config.toml
num_hidden_layers = 15
hidden_size = 320
num_attention_heads = 5
num_key_value_heads = 5
head_dim = 64
intermediate_size = 1280
vocab_size = 8192
hidden_act = "tanh_gelu"
norm = "layernorm"
norm_place = "pre"
norm_eps = 1e-05
positions = "learned"
qk_norm = false
attn_scale = 0.125
bias = "all"
tie_word_embeddings = true
parallel_block = false
init = "uniform"
init_std_qkv = 0.0273
init_std_o = 0.0339
init_std_up = 0.039
init_std_down = 0.039
optimizer = "muon_variant"
learning_rate = 0.0119
beta1 = 0.95
weight_decay = 0.0
lr_head = 0.00539
warmup_steps = 200
schedule = "wsd"
decay_fraction = 1.0
decay_shape = "linear"
final_lr_fraction = 0.0
batch_tokens = 65536
max_seq_len = 384
doc_mask = true
train_tokens = 495200000
max_steps = 7557
dataset = "wikipedia_en"
Each number is 500 + 25 x the weight over the matrix's rms, rounded and kept within 0 to 999. Layers, rows and columns count from 0. Numbers have three digits each.

# layer 5 attention output (transposed), 320x320, rms 0.0339, rows 52-63, columns 0-159
490497493497461503465501486497488456480469532501531433487484507494522570489511499446508481505518493507491509529467507494528530521559541508526465521471498501509538500476465485508529521509474499456467529528537484436497479503530517547514510460466514506448506472469564529560420537496489535492486455485535463515543507522505484499524492492519541489482526484490497489532513495477527531453475485539478499457502518487526485488512493502486514456507470474477480504486527479511530436516514496
475547491481514500491461490462476498496489474497499550486485476496532499532502494479509491473524490537485507530491503513480526478507485493495463442501497507490456498548525521501460491499498485509505502517489523518514521476534500468564511495482537480491493443468523514480483511512519499507499503512461499468480553498496495492489493562456473525484471563483546533451521530471506482525512480518511494484500492506456508459485511482540509488515516476520454521479511485485539540529494500
493493509536511530503500492516451466558527524485535461490489477518458486556463481487488507541474487501513500534503493487519543522470512517483487462510530467502559509533485465501501446542514506507457484478506466528483475508516500484523446479530533497491514508511492483502486498503509503471510509472474547481503490476474456498493518458496492492527525519533500531493532525506542493479547476508525485447522489511538501536521526492513515481496458444495497479512557438500519517514521499
518481506441528504527472477482502532544493453502471514545520471479457492498529459536511489543486484490461511469497451527515560495472479470501491452491470509485489478511516520483479539515490522512519455467513499486501513535505462475519557470486555472562497532508455480486483485469497479472541519480468489546512516452496465554480498490462463461528461496459498514507480468541528513513504526530518548451506516485511517465513534468471480500525518509494496520532522514462509509496500522
490468503505495506497511495441495502498496480498511508480512481487523497451480479496514478505535436493472488490485508483520511504518463529509453507483492528536513502513521544489537510474504529533510474481480516492467502528498488514480528515454529505494483486505475399491530543482506512501551508488521496480472511511544464505445521551517492467514491519521527489486485446502555530484495490494457511493510515483508509493490513458503511500454507475417508476465512474510505494519544470
470512502497539499493465524517543515501506502520465447481547487607503481468536499492494510559493485480486456455524523520509527507459440481515466549489519505473490454499538529496513481456526515543484497495497507475516489491543470539483538523484467484479516483484512529511504526498503494526495521514488431538492512422469483504494507537495530490473507500475489490521503532481524486525510543550483468435483522475493522491506492471471518464530506479508492497517498478487487513536494493
473523500501480485521499480529565438516457520521508505575525545524528483455499474511487514486503419499487452488507481480489501557488506501473523510497507492488493506532475488487481475512493544504474498556516498481532516539517500518495443484487499529451445518485482478485538507477421493466437518490518430465494494530513519520457473520529503483496568495529479500530479507520515507506445537518485528557488496487495544483499506485529467478508534488517457468497489504503509498507522516
505489514519486568501518473499489501535479507516452525518502530532536499461466505494508501469443530527560461540510491494510480467467483523511487540496510422515475489479445525491469516538470527506505500525534471525531481514461524473447483488457484482493508490532459475501511506515429496466504479510490488549512514487552527486453512505489509473503505454496504501540453493495514524469510485543474515475484497513544485481541493504509558530503480536507496479495531538490524504449476492
515482499522481481519442488533469564484461494522492482507525500506464476459517524507458460506554490495497493504546503483505500561488485438493529473515542480539481497481514493500525535514520454480477519491470459478460540500484462508455513460506550487496533513545472481479503488493518539543492505507531495551497471554493497485494466543528466486447536487483534507496498517494479521502499530493506533488489508480475514516472511476533518482460498515456554550519497505501532468483542471
492512516524516459497499520503508479529524502472474513555523494506503487460483471455529507453500484456529509516508516483491447509507500506533478513504487517501488542520503483489473466504485508561519453500512517482516484506501544522507524468453497455521463499519490507493517496532542478499454517524470491528480498525510530492476517497473513481486489570505479483509508506446482488477501533562534530488493502508510436505501575499488493467467524523473494471541513516525519508527534499
513475503495507461516466539501476520514488487496517501463490501541500493496500544517488530505506489540453532488505477496536474497504543493479483524530525531486526488465477488517476521445531490497457501528482472554506485522485495505496560504536479483543506490467521490519528508498446506476471536489511450540510492530498549480444460516505504489476486511513502506482523503526513539515506491465494477453525462528501491500497505473505489524550515509519527478502502520525552483463466466
539521514504484524498520505510493469489485496477502536474497510562494488503533510490450499476530530505475497479514481459502503511457535492545471493495509501499496507525541493473503500471475505513524501488502479498538500493497453484502514474512485487495510497459518506520507467465522478536533513535504472499517461501485477493533529506473490474505489516536486493493493529496471500472514542463499503442473464491512501514522501488518501456508516508486503445487523507505470490480499502
# layer 5 attention value, 320x320, rms 0.0273, rows 53-63, columns 0-159
490539520491464479493497493509528524551482450490505477508507486539532504521495503492498499491507492534524484498454467515503526456515505495499488509473473509435540494526475543494501512498542507482476493545485460493521519531443477489497507522478500494453491492516523501515500512510481485525534462479505495500482485517498482467559487541523494548529489496427495480484471560487458485496472528498490562476529533472503483505464523514543502462525487492483503485503479520530457502448550435
504483453477509495526492546500515487471471499474489537476526537471534492518477499508514533498479521529452482530504535586515506509519530481487490532507515499496526444510523460487431525452520534460469481528460460514475489499509491463470501457459500483538534478494504531496517544510499537496537486535471453493483488552513535480490508546517469466523501473475454503471527496515516506497506489522489513515476517564504510497474514460433472509494550510509524495552493477475530492505485510
523468524535474498504514489515483495447471489514543470515529506512486496504505507426486510508441521468487498498522498468482536475496471507509485522493476508469565497510512542504484494467514472508508492482530503518481497475509543440478451506501449488545535505505496510484487488509482512523515506485450516481509475528549472449471472558522466458440502512530533519491560505496483512468512526517513492477455504504498522516453509496472489537520485543480463476476490510494494478490498513
524475519474513478494509471513494513480481472548484481457519460498501488478530529503535528523490527515522462501524494522485515482493497506523466524500479447458530495504493528476518483480482528503482468498494499483524528470472496497468469495538526452523492478516511503539491519495504516508502501508489499541545492514511509529456529485508480474507518513477550516518482490488487502472481479528480497537484494479543504505475446470488508515484497524520467521533557556504507494498481527
480515512510502458474473526562487512479496533535509484482482543513441491515486521553495511483525509549480466561499489465482489481496453513513562496493482504504517456496444533511493517528477498528466447478532494471476516542492528527552539552470503534490524484481526498567526479479472547510515497494446469477485442483492521494476499473474526537549540520495533508526455509519499525488492462471489539515436513543504493482547523503512520521524463431511483469523456530521523515535503490
519531523514452518481533434470517540521550477481485473435493525489488528516552520461527500517504518471483485512508493534483522466493497482475540476522510489490504480496477484499501498527508491468510482500486523500533513459473482524498536492488499440497475515496497496517514517540496502513454524466479510532545498522478496480500515531519520469520498519462506481481464470476519486501460459536436425545485485468504429482470485506497472488489513503493521539500526510514488478495484502
468477542541484472488471469467546480447474493457545475495502468485493467541530469477472510457455518567475541502491513494468541559467550535540480560487530492543498528508541482461490543463512514506505512483509498474553524480542524484506534560529493474548515512510496504492522537488500492536456547477511477511518519488483521559507508541487502494514472513477482487482448491567544488500526461548516440502494499464514535537481492468531468484501484532504542514524498455485500488510511524
528465483510524520554519508515527515450527501479531505511498518519498503499490476424524500477451551514530522506464470469479537527468514542518516497459506521514522513450492520518528513542517531504525540454475500519470497495459452490491511520580555504471466543497527546537450476483491435523477515462506484533476545485517539512524535512479488526487505496515507472451503485491503470448519497505508488493542470482499501494514497490515507529494469500529467470501494484516484502523452500
500526500487467461497461489502514542484495499450492474493469535469553470553481494523510490481513460512473543499518545485508464524537475479502426537521504467487479457516514504504476535442500493471493481516458560537488455476517505486481465486498486449501445510474519473530493484511483524492519495510528508508534498485543541461508436543506483475494510515517513496489487539517523514527494465513519537482459457500504531494503558501469512472530520482487449517496485486475485470510577547
541492498484545484474491476543502461504489489461508524509480445489503532500541510549510501477490450516474506488461467487506514494493510528520553502537487485480480504454492530512550492489480483502538520502517561519496515484522490495496478506532517511484452479508517523487493498488445521513504465471513479475496444545492434466522548512450538521475565482537471549482492499448513548452537513514524513499517483516553475514495489510497463470475512507489523502540454502486495539550515515
495462518522469462472447533506475488492533510488502466510504466489487498521539472526529527543511510498476464484481465489548511507527513527472505529509511503483516548493503473452537451486521459518470496516450498503494483492508492503547476483504487485498462451467526516490490471513503498528466478482483479528535495507526500529471482514494517471481552474471540475513505497469497538491506495488517489517510540507529484508479482495496499478530499506508467522513462532471477507536489533
# layer 5 attention query, 320x320, rms 0.0273, rows 64-96, columns 0-159
496518539496520518485511497457471526530513476535491454532528512507438528508504496511497476478509501477475501459535519518448473515505470503474497518494511497499538487504468522480499499472502496494517475494559497536489496485511502531509548501517545501481527494472555469507512515465541521485473511500489492520498526478490523480518512496468462494511522469485539517496524500475466479562514504517529485518496465494516467493485524495481493476517526492531517477505484541513544512471456505
507525496497524486483514498486511483496505550523465469508498491493473517473511495500470472570493503501492461513525487523510513481496552491482492486480495493502515535506524489507515517516466476551469496509534484500475472473485479495512477467503493479494513512495487480479479486497516499455492493467533519509512534469512553504527497493531481476497518523510461501486492478514545508471513543430522510518503504474519504481511510520476488478496514491510484496509490460549527479508475509
535510466519507526477543502482495496509488491489481504513476490486475504543521498498544490497463486498508539532488531489489481481521532499521501494533491476488476515467488517485491541498510482504491491548523504514526501506478502468520482464486517491514495481441484504507540501535529470483485508477497497501535483479514496521473499524467463502488503505528532479517483472486494504516498514484496541495467515503506483537511488480479487529516479505486482483496487515544491504503487490
446496504481490465493469513465466515482503492509478533518508515492473487500465474528500531483517525524504509500492496518498523529511509510492473504522473498461530479494476543492448514473503514518489466516498499489492536544457467534485496498542508517506495458529477478485491505468518505483489512493529483529484485505539454475558521481521518507512529509521490508493485494520517493511544454524519537447484528505482512459545523471516507476522535519519508519509503487481475513489501518
494506508509507505514482467511539500495480464498484521475492503519462497516502493505470520509528481462443494538483495479482499561499475504540511523489472539498500504523495542500517498485492513494466518489532480494481518475537548500477484506504511507512485487517484525488503499475463509531502492465509518516471466476510508488479499522478462495510524538503481483494504540490520533530467510546513538508516478483489549461532487513496496522544477511503506482479536475514449511516478493
492522479509460499466481478515554513522473486448522473505525476519479482497539489490502511512457482496508520489497495469514510495517569452483523497484551539529518487493540459517515452504440527472487494493535516513503485516538504456518490465484475502494529507537526526478492501514510483527502500509494531513465459471521477492528501500502512505521526493505483498508505521489527513491512458516487502499505489503488465507484501491542565511503492503505521463468521502500494531532503507
470518535506481530525529518501548428477483486473519474476571524476518473491538484492487459472469503534507558475496530467531475501496490507519532509476489488533499558494444506498473492485523523502531511500469488456519491477504502525514513487481489525484505509539560510514489543492471508520501482462519501489516492521512468524504486476523526532502487529461530477507521455505526490497491480525503503484513530516495483502513507504535512478521516487517508454509511496491519474478496474
475457508510544511513517510511507528480512501507551505533518517498534553476467487506462448498536503531530489489515469488450483465517476485532521497495464516526556527522465512469510498513504493499469527517505462475528464541514523550505477481495486473516501542503533452500505479489500441521551456495481506478474526529490507524526532487503536496489477465508469502488512540469488464562509496482501521560491496508488502471535504490492489503516540524482513500513498508529467510551487503
475516425493478533492498481518489530486530540496520496495514485491501465530486504512505493515476524515536522481475478517518483448477475477520480496508539508498459493491484535523499513498499509511523485431538485536500505531503464458490460520493504517509516480448502499487494500492494511552497502481500507416525496471542502521497519569532464476541500469499474489458511514501508520514519474542482509508491470509504509493499518488523486530489479544495533509521477486498552482485541515
459488499527523467516466487510494518479505524515492548489493504525494461496509498470506497478510504534521451470499500520489510513512498506487511515486485493468477476510475522537464494499535513498521465493501519489501493482468484487467534512484528555466463499515523461497485480472496513471488483475488521515455473496496487491486520502497500519479551488512505510513542496475509478510507482524492510529493554502460525473491532568496470513551543522534469494504468492517498516526503536
509478441501505495479463483531514512470458490442498474462458490494492532532500525480490482513525480500475501495522521472546474464476498483471519491496506496487505491504499491509490542481477492479493530501524512468477484486518533448516512503457535514501500498468465487480502504548515489525499501524448506509503497474489495496489500506483471514539458488505483514483479520519474523525521467504498486492513489499520498510487505499514458482537518500493496511524469539500545563493471554
500520527508483497512515529521475464477494515536472515508499523506481516470528540512522516470521489479485489466519497507516454481461493530516516523498506509493477461437511482518456526455472474506485473497466510490482486464440482506491521480454496517493487513484535474529507491511553520465493534497492485542540475519459542504514482505508527508522488524550480479492483485525474477472519544520498502485475510496507468500499497530516483486489486449500507529497507524529472475526498493
518524531462462500456514498490471481473474536507486503494578469473496466496472488530486504494487505543468514517524519460512512487474479490512492464484488516559498494481467483476526467499484531463499529491492546516494493491541526507484504516524498493504531501507511495490511545465514491468506527524532510472528474511531550501521540494508477534519523500492494455513509492486531474492524507455513459493477486495515465531485464510480511461479499475514486510470521495496484472515488478
482540494526500501529471517473487524480495526520480506474524499501467526510474558484474509535482513519456503483490545455487486532478479465467504493478516467511538525503530543505525489531526479487504526462512517494549485486550476477503525525473531503513506540500520493534496500464510495532512528500519472485491465491509527491497489492497477491474483528483507469530467479539507483452476505489525518481482510474504509490462503528489490491535535530516516491525525484474492462501460529
458504536511489492493509548523463448497466502482465480505539490507490518500479518521499521527449537495512502507488501508510530489497512535515499483527525529523480500493492529510478500549508477469503460519488477525489476498503498470457483507519480458506511529526491485539503510549506510521509488474544503523508509564483452490496460505510504498479457452500499493530495474484505517496502452494469492512493509456516508500521507498513471487507487480455540520540510509477502460491514495
516508467485517515518504530546527483481492493457494515506500464488479504508492509567470473440494492505497474445509497503494465515535518526494520465496490488496502482506452494500525527484526537476499519460468502505522500500474481471511487488499509502512489493501462507522506484500551526512513485458493495478498526484484491498551486545504517467499489498529518465533472487516518487527512536537505480515510492497498508482497527574473484543477488490510479490499536536477511496477519523
512476491514505485500519515543498508552495506507519479486498450501494440515497511467482474498506479504536526505472523489503501521501466474510506504424467497521519514472499502526470546494469536514481503490469525492511500491472533494495518480506523498526472516462450505517503508503504467530459478504487499468493497550504516471486468523508483551473519493540467532540513502503528503491512504473490462487509477515537507511533519535478494519498497494528509530489500508550479484505477470
510466524511508502504571511506510522514468460517531515512526508462520499498523482460501487525529511542502488506501501484472464524484498492502508504492482511517464471496520485528533534518477467477489476504490457503487493491461509490492491524526496504487510512504458505512490499473489505483477479512518468501502509509497532514479519516502502490537508509503517470519490539511497515466519486467509475528477501526530542466468540498510490491480509466451491447455497487504519514486457509
536493533452495473513477489515502510504480499506470471490464527499519496532504517496526488481486474513485472466497516511524473502515507524520464498515530494503522488501480463502492489489476515522482518501504515509501500524543510492515481470472524511510520512477469547478486515526495515527472512490531488475542543504499540483504549513476505512517487473493542509499505515495508503511523508508511503505519507494481514517515500450483471534487516510482486536504511468518471473510470493
458516506463467517493481509504501469518509481496529518465500485514507473515516472507454489517501515492509497509498531484520451507472517471490462484469494473490489515513478523506478526458465508472546507503497495493450495481500521526509519509541519486482521492501513522493507483500511488546521510484490485496490489473520476488483518530539555544525538512507503485483544512493474491496479508486520518504473533503497499508500488469480541476492487499519529497477487502513492508521467506
505525504458535491490487481501462522504516539514485488500512524483520504485518506499530489489469513450489485472518456484465521500490523488477477515471498506485516519493509486465479499465498496501511506498534517507516446533476507517505490508488472501475486506474506504548484535481488514512507436504461520517521529510486526478498488491536478465498485459492464536478492493542520508499479487462465474509505485515508507520516524516447505515459491506507512519503470474540489498473491549
509489502519528502492511523480467480472510494495505478533462521528518454451486485524464524504488487472500521469514494508509528518492495480471511472523461495493496495508520456522491508503482471441528480506500480504477516493518532532460494504507487507508481508485502533453490488495473522511479483506494502479512512505494482525461511498493507509528508509505477495490516506506503490508507518486528515529520533512494504542544478554501501532435563500533496481442479494521500501500520495
490481509528539521511473495486509488565469513513492523540516497476487510531442525477501528484510565513481485515474470487482501515502541484462509524524478508526546493492501484497513491518459502501486497526537482482479528500475526468515488487497496465514521539465540498529468550513491474531493484519494530456536535501475514501511509487506496486468540524482449463499500503535491502480485528477497510482517465502474510487479496510490548518489492524485523482480544490493514514466513531
487461488493545487511489520516476481445524469506525522484481501502500510499534498476512470476497530520536488452496484494496522509487504520503496453455490515519463501487487516515516510521499526507484496470519528558522499494519547520482465493497500536495478507479495500495511478480496492498498521489558509508483521499505497518480479511505524491497510536472480502464459529535496478534497468520509541504478494464528486476517475512497537493508451533489517453476504550496512472474485496
495533515513524523490519503505495512542492502514498496502530468484530511499468485500476527501518507507488496529507497474482457464437428513542497497513508529479505512483514500488551475480502501519512492490473505483472475494483510511533452486503444494482509518454535501484472451500485525445512524503525480534539500518505544490501500448499487493488467501514502493476476494506517521522483502536489514495524478479525513528518475485464502524518519516482514538493480525487508476483457484
472499495524527515507473478504510528512517513455505516488493481488533501478522525489530484526496531523502520494510515503562531490522482495481497507485453476490516477475456480521460517490506480492512500515507501548476514501508457539433545520508504523526498510481503540539501506519475483460520513533476518540535493463498527487520475545505472479511485508520476534493482520512452519479520505449493486475497464490499545523495489517488513473553499507516490474504482485492532495518521452
521471485535521502555475500485521507503502505522525490508456504511544497466512496514494547494509509527507457463506462500517496513520508510504522522542541519473491529504500452517500492470498463519506482525506478493482518511478491478578473481521521515506494495490530527468488519483484493497522495504501490492474482533515510479531470488484470546519504491506491499531509475472484502510451526503482469524515460476489472505486488460480525523534545482493509491502481443536501510461498490
547479460501501486490520525498500486548489510511495507506537466508540502486523513531493481519509574506514515497507537529472474454498475506530536513483494474519505524482545550481508488475478493516482448473471486461538511480484505529462501520508504481541537490514558476525519541432514458516508550461489488482498529495501496496480517496479489522464512491506481503505517476466489500500500489461467498513524537455508525505444491494492478493450485529494487494500468526508488542504490497
486523521470534503475503468483492463505499498490489451508475525500480516511524487495500490496504518450510514499497495494510532497518488500521509468525504503540554479495494525499502505500505502550492479486474511507517498521493563491493491515505528500506477485446513505507515481521471505508512507512489497495529532501503498504524522488507529476499508479500485505498473520462484480464519522471474488529500478515493522489539508481511504503513500506531518492506531500503498496473530488
505540494474487492464488539518495531569512496468496497495515518508473533485511504536515481499496520529525521532524477490503520493509471481502530478553511507497497500547468495487519481480515487553485496489515503497484525527478508502498495556505475481512494529483517509495504499524478492517491471492508478481532539477480512496490475449509496495526481517483459473524494532475534483513519499543517494496517513429517498527469492520508474481505487498518548506501489500517498485482486556
505510491536476530473516512513474480445574519497522498508509495496523528557516490522486483479530478478453481498456515534515487480538459532506492518519488472477530542497514475499517510489472546499515492468500489497485536495483494486458497519517456504525454495531523455511491476501511493491499528476470546540490558516475513521491511469524507485496518514483483503479498531487478487473484459498498527483562526501508475472492493495482510509477493502528531464456475507473513524477521514
478484439505478528495503477511516485446473490496467552489501502492498490511451480479511497508488466506489456527492516525513508512446505500503512504494512515521515512540519497502474499509474496555503513492482531472519495480493476536497494499510501523559525530508522509521479538520539505492515521480514491509465539526513473482477497514504516534512510485496475490510447506498502500481508570512488521515498520488502515501434544508501478522527480522525512525480521528507481494512542466
493524458475508525480466514526524462523480493556482467469480518484502502465494492518497473536452521481503510479516498521437523485491507505497493498508515508499479479521473566480504492491478515510533476514510531483527481478501483526471491510496492518555513526516491507529467482493493467484509492474521504537551457503489526478533512509527505509504472524514516491517507570481529483493522522482525502528506498503528517466493483511548505521481507511486488465476448512508495512527465523
# layer 5 attention key, 320x320, rms 0.0274, rows 64-95, columns 0-159
514530475511454473512465482445568523483515499502482467498463462491474499462530471518501542475510537478521481507475530505520508469479508435521498474529481529433436521493491453502479523495523541532508507524507518483495479509469490492526518484483505495509470478507553518494491478505477518484523548512503496485497509489508446505527515499544491472483490484483545523482474479483477520490486529515495479495500481528491479508498494479485522505493504504503546507546465520465533540465507514
539527538499492495495485512510506555495481499512504450476494533476510495519508518504538477490516518522504485507549465505533514494500481463473498490495465480483546498517507464527473498479533514543476442476527509489479462475466528467497516485477502488553487496487486516518458507509552489514464519493558502536552541450530488477511524473521468526487458463508493521496495531509520494493487526474498506495525531475518475492505492520504470481516526500488529505494520499568532511562509500
522455520512492488512540527489494471520502467500481491519486537500493506525481481501506498473522445519529511461486497476483491489529486493505476501520483518525475542512492497508499479501545463520494489505491486510470491495499505489545512506464486497485494523496473518535480494546510490531495510525502510555528473505527474518469511501482460515495507492496516509489481461514517514504513472507530540488512500499509529522508502477504448510498522471507521489495505469513537491493502472
468513512501512519495491486500513519518514503503478540511501515454485524469500487498534506467528561473535489487524486539528537520486513527508525514479482500461600502509502469520464523479467504512538494521491482486478509509476515513497507492518507508519528521508449505506480509463486469458512494493510487544482538552534488475531459480493491533468487548512486506486513501518500498494495479477495489511486459484423460492502499475536540491546457526507498483508470479460540554480505513
487535484498523485561480501466519540473440510519477477523503499527527442497494497532494535507522501492467500535509474473488537508523499475472490536496522491484520540506513494490515492499481486501466509481501489512536546504533526484494521520511484484491501465518457542520447540508506463482446502528503497520491476494516498495478528452485466495526493451477462551470493546482505512474506494481461523521541481556537524494527517520508496523531506531480465503451542490501512514502515464
510494456520492531514468498501516504495511502498518504447529488537503498516500502484473498491489521532536505487469482500556507512476503475479460497461524501479517513519517499481516466578496498449544495494516506511476511521511501452470517502455480514492507513562487478501465509512481525482495458531491482502472489471512503431518499496521505501512502492472504502528500515497505505538509460501512528496508473537519499497473508497520507478477493496512522461452548487511507522513513509
458521567503499535505513499502488469478485534501500494463527519521515473493504496483481535505438499503506540456457484484524486496523526502516444501488497492519473518539463502530530538484520523538523530506506494449519494497450465530501509515493452510537508502493529474485479492484495508496551515509505515507514463496541491557522463511482532512547484484532489530456526535492513494517491493496502473475493516500500509544476504494494517513520485499474496499510509516490458468474473486
511510462462487531523456503490524460498518486515486490515492511453497524503525482498457508464492508475551458491497490509482488490527509457524505516480476498511493540481502494511521487513505507536546491473519484503487500527555531481514473500495528480542502476479501511504493511481528511516497447458497489504480489496505515510487536482551474482479465510519512497483513486513529486491504542471503505558544495529508475501497494496516510490525516474467479520502512502497448488517535484
485445485511493504522496535523528514497511506487558471518519479512502490533508512485485457524491497490474509447481509463504522466485469532512513485508543513517491494497495531464492501527518481513529503476485508510547491544506532527502473480477522524466519534507494497482510489484473498539502480489507497487509491548510505509508466519490528473474510498466468470473483547495478507528524471533528481492512508548517520504529504473542487498533501469529495473510527492492505472490483485
509536484504490544501474503496467523472504507488515524509510520487487520484496523506512468492486507443489485539509515473517485492521497503517533477506499513473515478512475546538454513497485502522496478524507493504526475472436471530502544528494479507512514482507500472482466518489511480417496476475504477574453515540522501490497508467560452517487502505536492560507496501489552499496502518549496496510512529516479493518507525504508513470494523520465449481476479515457459485450534522
489450440502532478449515522536527498473479463486501520531521538513552520502508469504510440487474489521523497504497494501495489466514479521491540501480527470501505524491542480514470503527517536504538483517532452493534511487542522511493494520535521515457482510445512488503553490557491511488506542478490464510504498481495505443493539477496448492498488476487518502462458488474506512534508448521521463515501488478464514498509514530468483529512495465489501478501515534462487474496523497
506488518491491492474506493541477492505486472538452495451535486487511507461484489477496461511503495481481475505543502469501467474469475493522530491497509530513504441486493509537467493498530502458522505489506492482503485475466507529520519472483546473519476508477466512526533499524559513488529519533508506530499526498512501485517457493430502512488500533512491512489484454572507455503517530471468499482491508492502483463509496483520495490479487491493556490498493520537494534521495453
503507532519470532495509528472496540493508498485486466449537491530510430476512502501513514497487545524467500551510510515511490466486530476520479506495477486531523497493511500496451493547575515497506481497495541507502497473523507537455503506510490474491496485518515509488519528500491487471514481505489525480496513539495504515505478496471529505493496458526520528542481452509499482497511540464447526478504500462506529450550501497478477461516479503525505513523491497497508473495485506
519488512504462519471492492475506504519559472508487532524490494507504528516495519481508545524495515518469502476499515492483489552487513499523531510485493489561507486482458489503522506485484496534511502518436547464501477490490492470477497482524528486520521535459486509497451510516481499532494515486516506504518460464504474451534544468551513533528440517521479504486488493465483466518464455501515505500472531482520528475501527492515467507524510502530491478502480541472475480544482494
507482492465505532519495530535515493526487459499482468517473518515498496474507521505495503514508513514454541519509496492513502544511503500491501520448507539518471516513462514508513513493481509477507455511470508501528471543504458497529460478482498467502527514510471514520493501542533491525507475483481551510523489531502499525482482518459513550479496500549495450508499495496495526488501530506465476487512506511473493513520533481494495508474487486481495497535488528516464487541523498
508507509505488516561515515503487453501486528514499435531493483513503508512479474476499448515493468479528466502534464516493427513511474494468539526493467458487495491507495503497488442497489517516487541496504461484507498523483509495489479523476464514512470484521490556503474477495488517493531487479483513508522497484463517509491514479520451515494500517526507521520456468515528539484534508514504499507505525518504516478488544483471479502476519475485533495490516486456504488520486460
534492529459529480485511526500496464483516517475521476533486524517496485489513481498489515478518547524463498493500492487478492505513492450509499532480497549459524540500461493530491524520477546536478509480501468543503515496441507493456501484476525488493459503507479541497501465505511478518484492476520488546509511521483489469501450483504465503494530538474499511493452476499533500470529485503499469476506504529482506549544486498506481497486500507507515446497522476486545487482515437
491506503507488487468554519490512488534475481502486489545515515509497502511518527504516488491508535536492511505522472526466494498458509495456495513481445546535437498522517504483540510480545469483509468505489530499463512494492498500506489521558525486508500483471520526502538525489520477546454494507493489518472528476460487521509446509471492508483488473497465490527503478518513525473521495490516460495524510468511532500494517536504470535476500505468488477436519508485482512485470516
508506489530493479536478492536504509549497549485519522488470494520505464516485506490523477476518511517474487484499482512490509525497495505453475480461530478516509494493500478502523507528522523562483532508531497517494506501505490508522471451470515486508478490509498515497486463506496517482505518501489509501499504546470504500531559526543488510507494482475497468519527482538490521533498514486525472506513454496506483511508526525516502544509510520477488504484512494473470511532498464
457455498524507526519498517477483462538542471539505496486494503522478481514498536484490509507475522534503515496494531510492517511466500499495465515521502504484537498476528507509488493476507498503491477510510474456495504498507484495497493512492519504490486564487555478490509543482501481462519519526543470500473463501509467485485581502571515518518559517507526498464544530497520497505497507485488501495504495511518507490508486490511482482496492497459483489476522480551502458478481494
486476452449521467494492487500512542526485528484534494501533505506448512517479496493477496498484500485515482496505518494497499520488531500471527470487477527468499505509528476500486458480511496519509462477530484520511524481490486504475507440467510500469502474471524463510475500510503497464519494466477511525492519518483469462536457490510495531499497463505537518480493506484514516495504500509512496482480487465503492537516479493516524510492535492511426534522488508559501491474495505
483518504515521508516521540504493506492501506510517478525484518547478511499502504530490509485496512494528494522512512514481548512502483489521490485531476503499489533505505492508478508506475487475481499479510497492483500484501522519463493521536503496480532508497546477530534487501435493527492480475441498544474517508492493505482546526502514484473535520513497504517510489520489475519496513510512508482511527494462487509519477480470490541449531490495500495490499504512530522494486506
482498484500531481524510511528491519532491515524499546543471514485480527545542494525487492493467527499506506501473460473511512538501483457484507523514464470513507479473496503483480492503514511526532472479510515477482500535484503455509518495513480517481486507471515473497472444504477557486523447531514502513535528487492502498509493501508508482534489496491529498522505516507448505481477486515500509458500510465526495484480532500534497502476495496488491505471522508459502538468479490
464480519450498474489462483514470517476510476515540500495485463502497521514490491506494475490526527559523506478524472529483497448480500510492480448520520511471466506522512512512514503494519489439471484500536472503486499472536516538486510486502510534508457482479495525491516514475493453562485506498491518548462523537507514499472474490496502490554525503439459511471500476547515500501562472513479517500473501498525510506485525498499497492521531465489523475514477507465496495506448481
502471504485498509540493463483472493535494494496517523485503477511508536554446516495457521502512532534491505500507540473499516503487484478505522466507513524540467521532458467508502514500513510499518486471488518479532501492495498527493475518482517490500492488482503538523518519515522483499486480494487491520477503475529530495506487477494498502510514511506495485502518507524512502524491524491519500508536487466505494493542484505502464473490523530490527558503498547526506489485509486
549499510519493480508512515537471463488494446534495518497540519530509561494520490523504464509542464502506483486501532506492534484519487536509468498481484482488514516518493511527452491501503488520516564533482494484484542503515491550472558483513500523441459470525502518517518515513462481530519539499494509497493486521512541448541487494506515515497521497473509521504483485460475465487520510485473473515511491495546511482510467497480540502534496511512510506527472490517474457497550463
486528468501495502475497491516511551570509497529494519485499518501532492509471514526468492486501494541505487484498470515456464490507477515475522458487498517493491529514461494505509504492471468526498458508526500508474541505518475434488505517491532510513534497470514522526505484474519518467495503502473503502579513511518508467504475532470490493519517477495531448499508525508470511544505496544501477511521512471501514511482474502506511496489554505488472535487534505475479482493480532
535494514467517506512526462506487499527496475520500525512483486484486503490502528518508514455505541523481482559519488490507456500460498504526494526530487506529468483444505478491509462491491485536526490524460481503547476479439477504478468530505521528498488549479496478497501531440541524487512494503511501491508525486479489486485528487541508503502501498483501488488496479477517508468502540509477505533493505474525515496464504508498500482472498505497513484531500506540476510483485498
521515526476485490485524511533480470515509461539490515486472480540493490542480462524471498476490560487551529531478506512524481492489508480528498556523525494508489496507483471478499512462525509519518506519531524567529502508501518507512475465528489547503486513501497460538492519496515497483521526509487502490481496513465509490499507487514519539536500508464477499473483522478496460459505473494528496479501502503481483488505492493523488512498504516520519474473491524526459501506476478
490510487481483534488519481516559492519523537490534510527524488515475509483511421504500497478489519539535499466523502472487525485501497504503555503544511491487508534487478493470521469509526509518532467499476495516482498502501475532496477486471503540531507497526552498454563495508532512514438502503510528505492487495487541487508428481519492492494490456493484506502469533476471504494481510505492511491525477513476519472486523505519489476476548499497452486470496522476505518510549455
524509501530462530471541449483505471485516487494514524496465523525517506492500513511548506542536482507501485530508542528467465471501475475492518480561494453519482497478509484462496527483479520491509526461485499486448525484493525458458491513448469540477467516490488468484477517491507553459526503502530523538516505516491509514531431507490514522524494529464453535501507528502477494514513504495496570510493502550473451498483508533494519486467489475498502521469468493484496523455504495
524502483469537506469509513520457494468512517505508509500490509497501526544510475542501526505520450504491509536482524478499485510494501504528521465478477510501512521508521526488467539502489480505477550456476469517514497491498505547480504502488447536528501499539501512494488511503521528482521507512507516506516495485476475507454475511523488473527518482494513506516467501523490469504509515488467532511488512511503532508483490484508502497462508503499496487517462537514475522478508501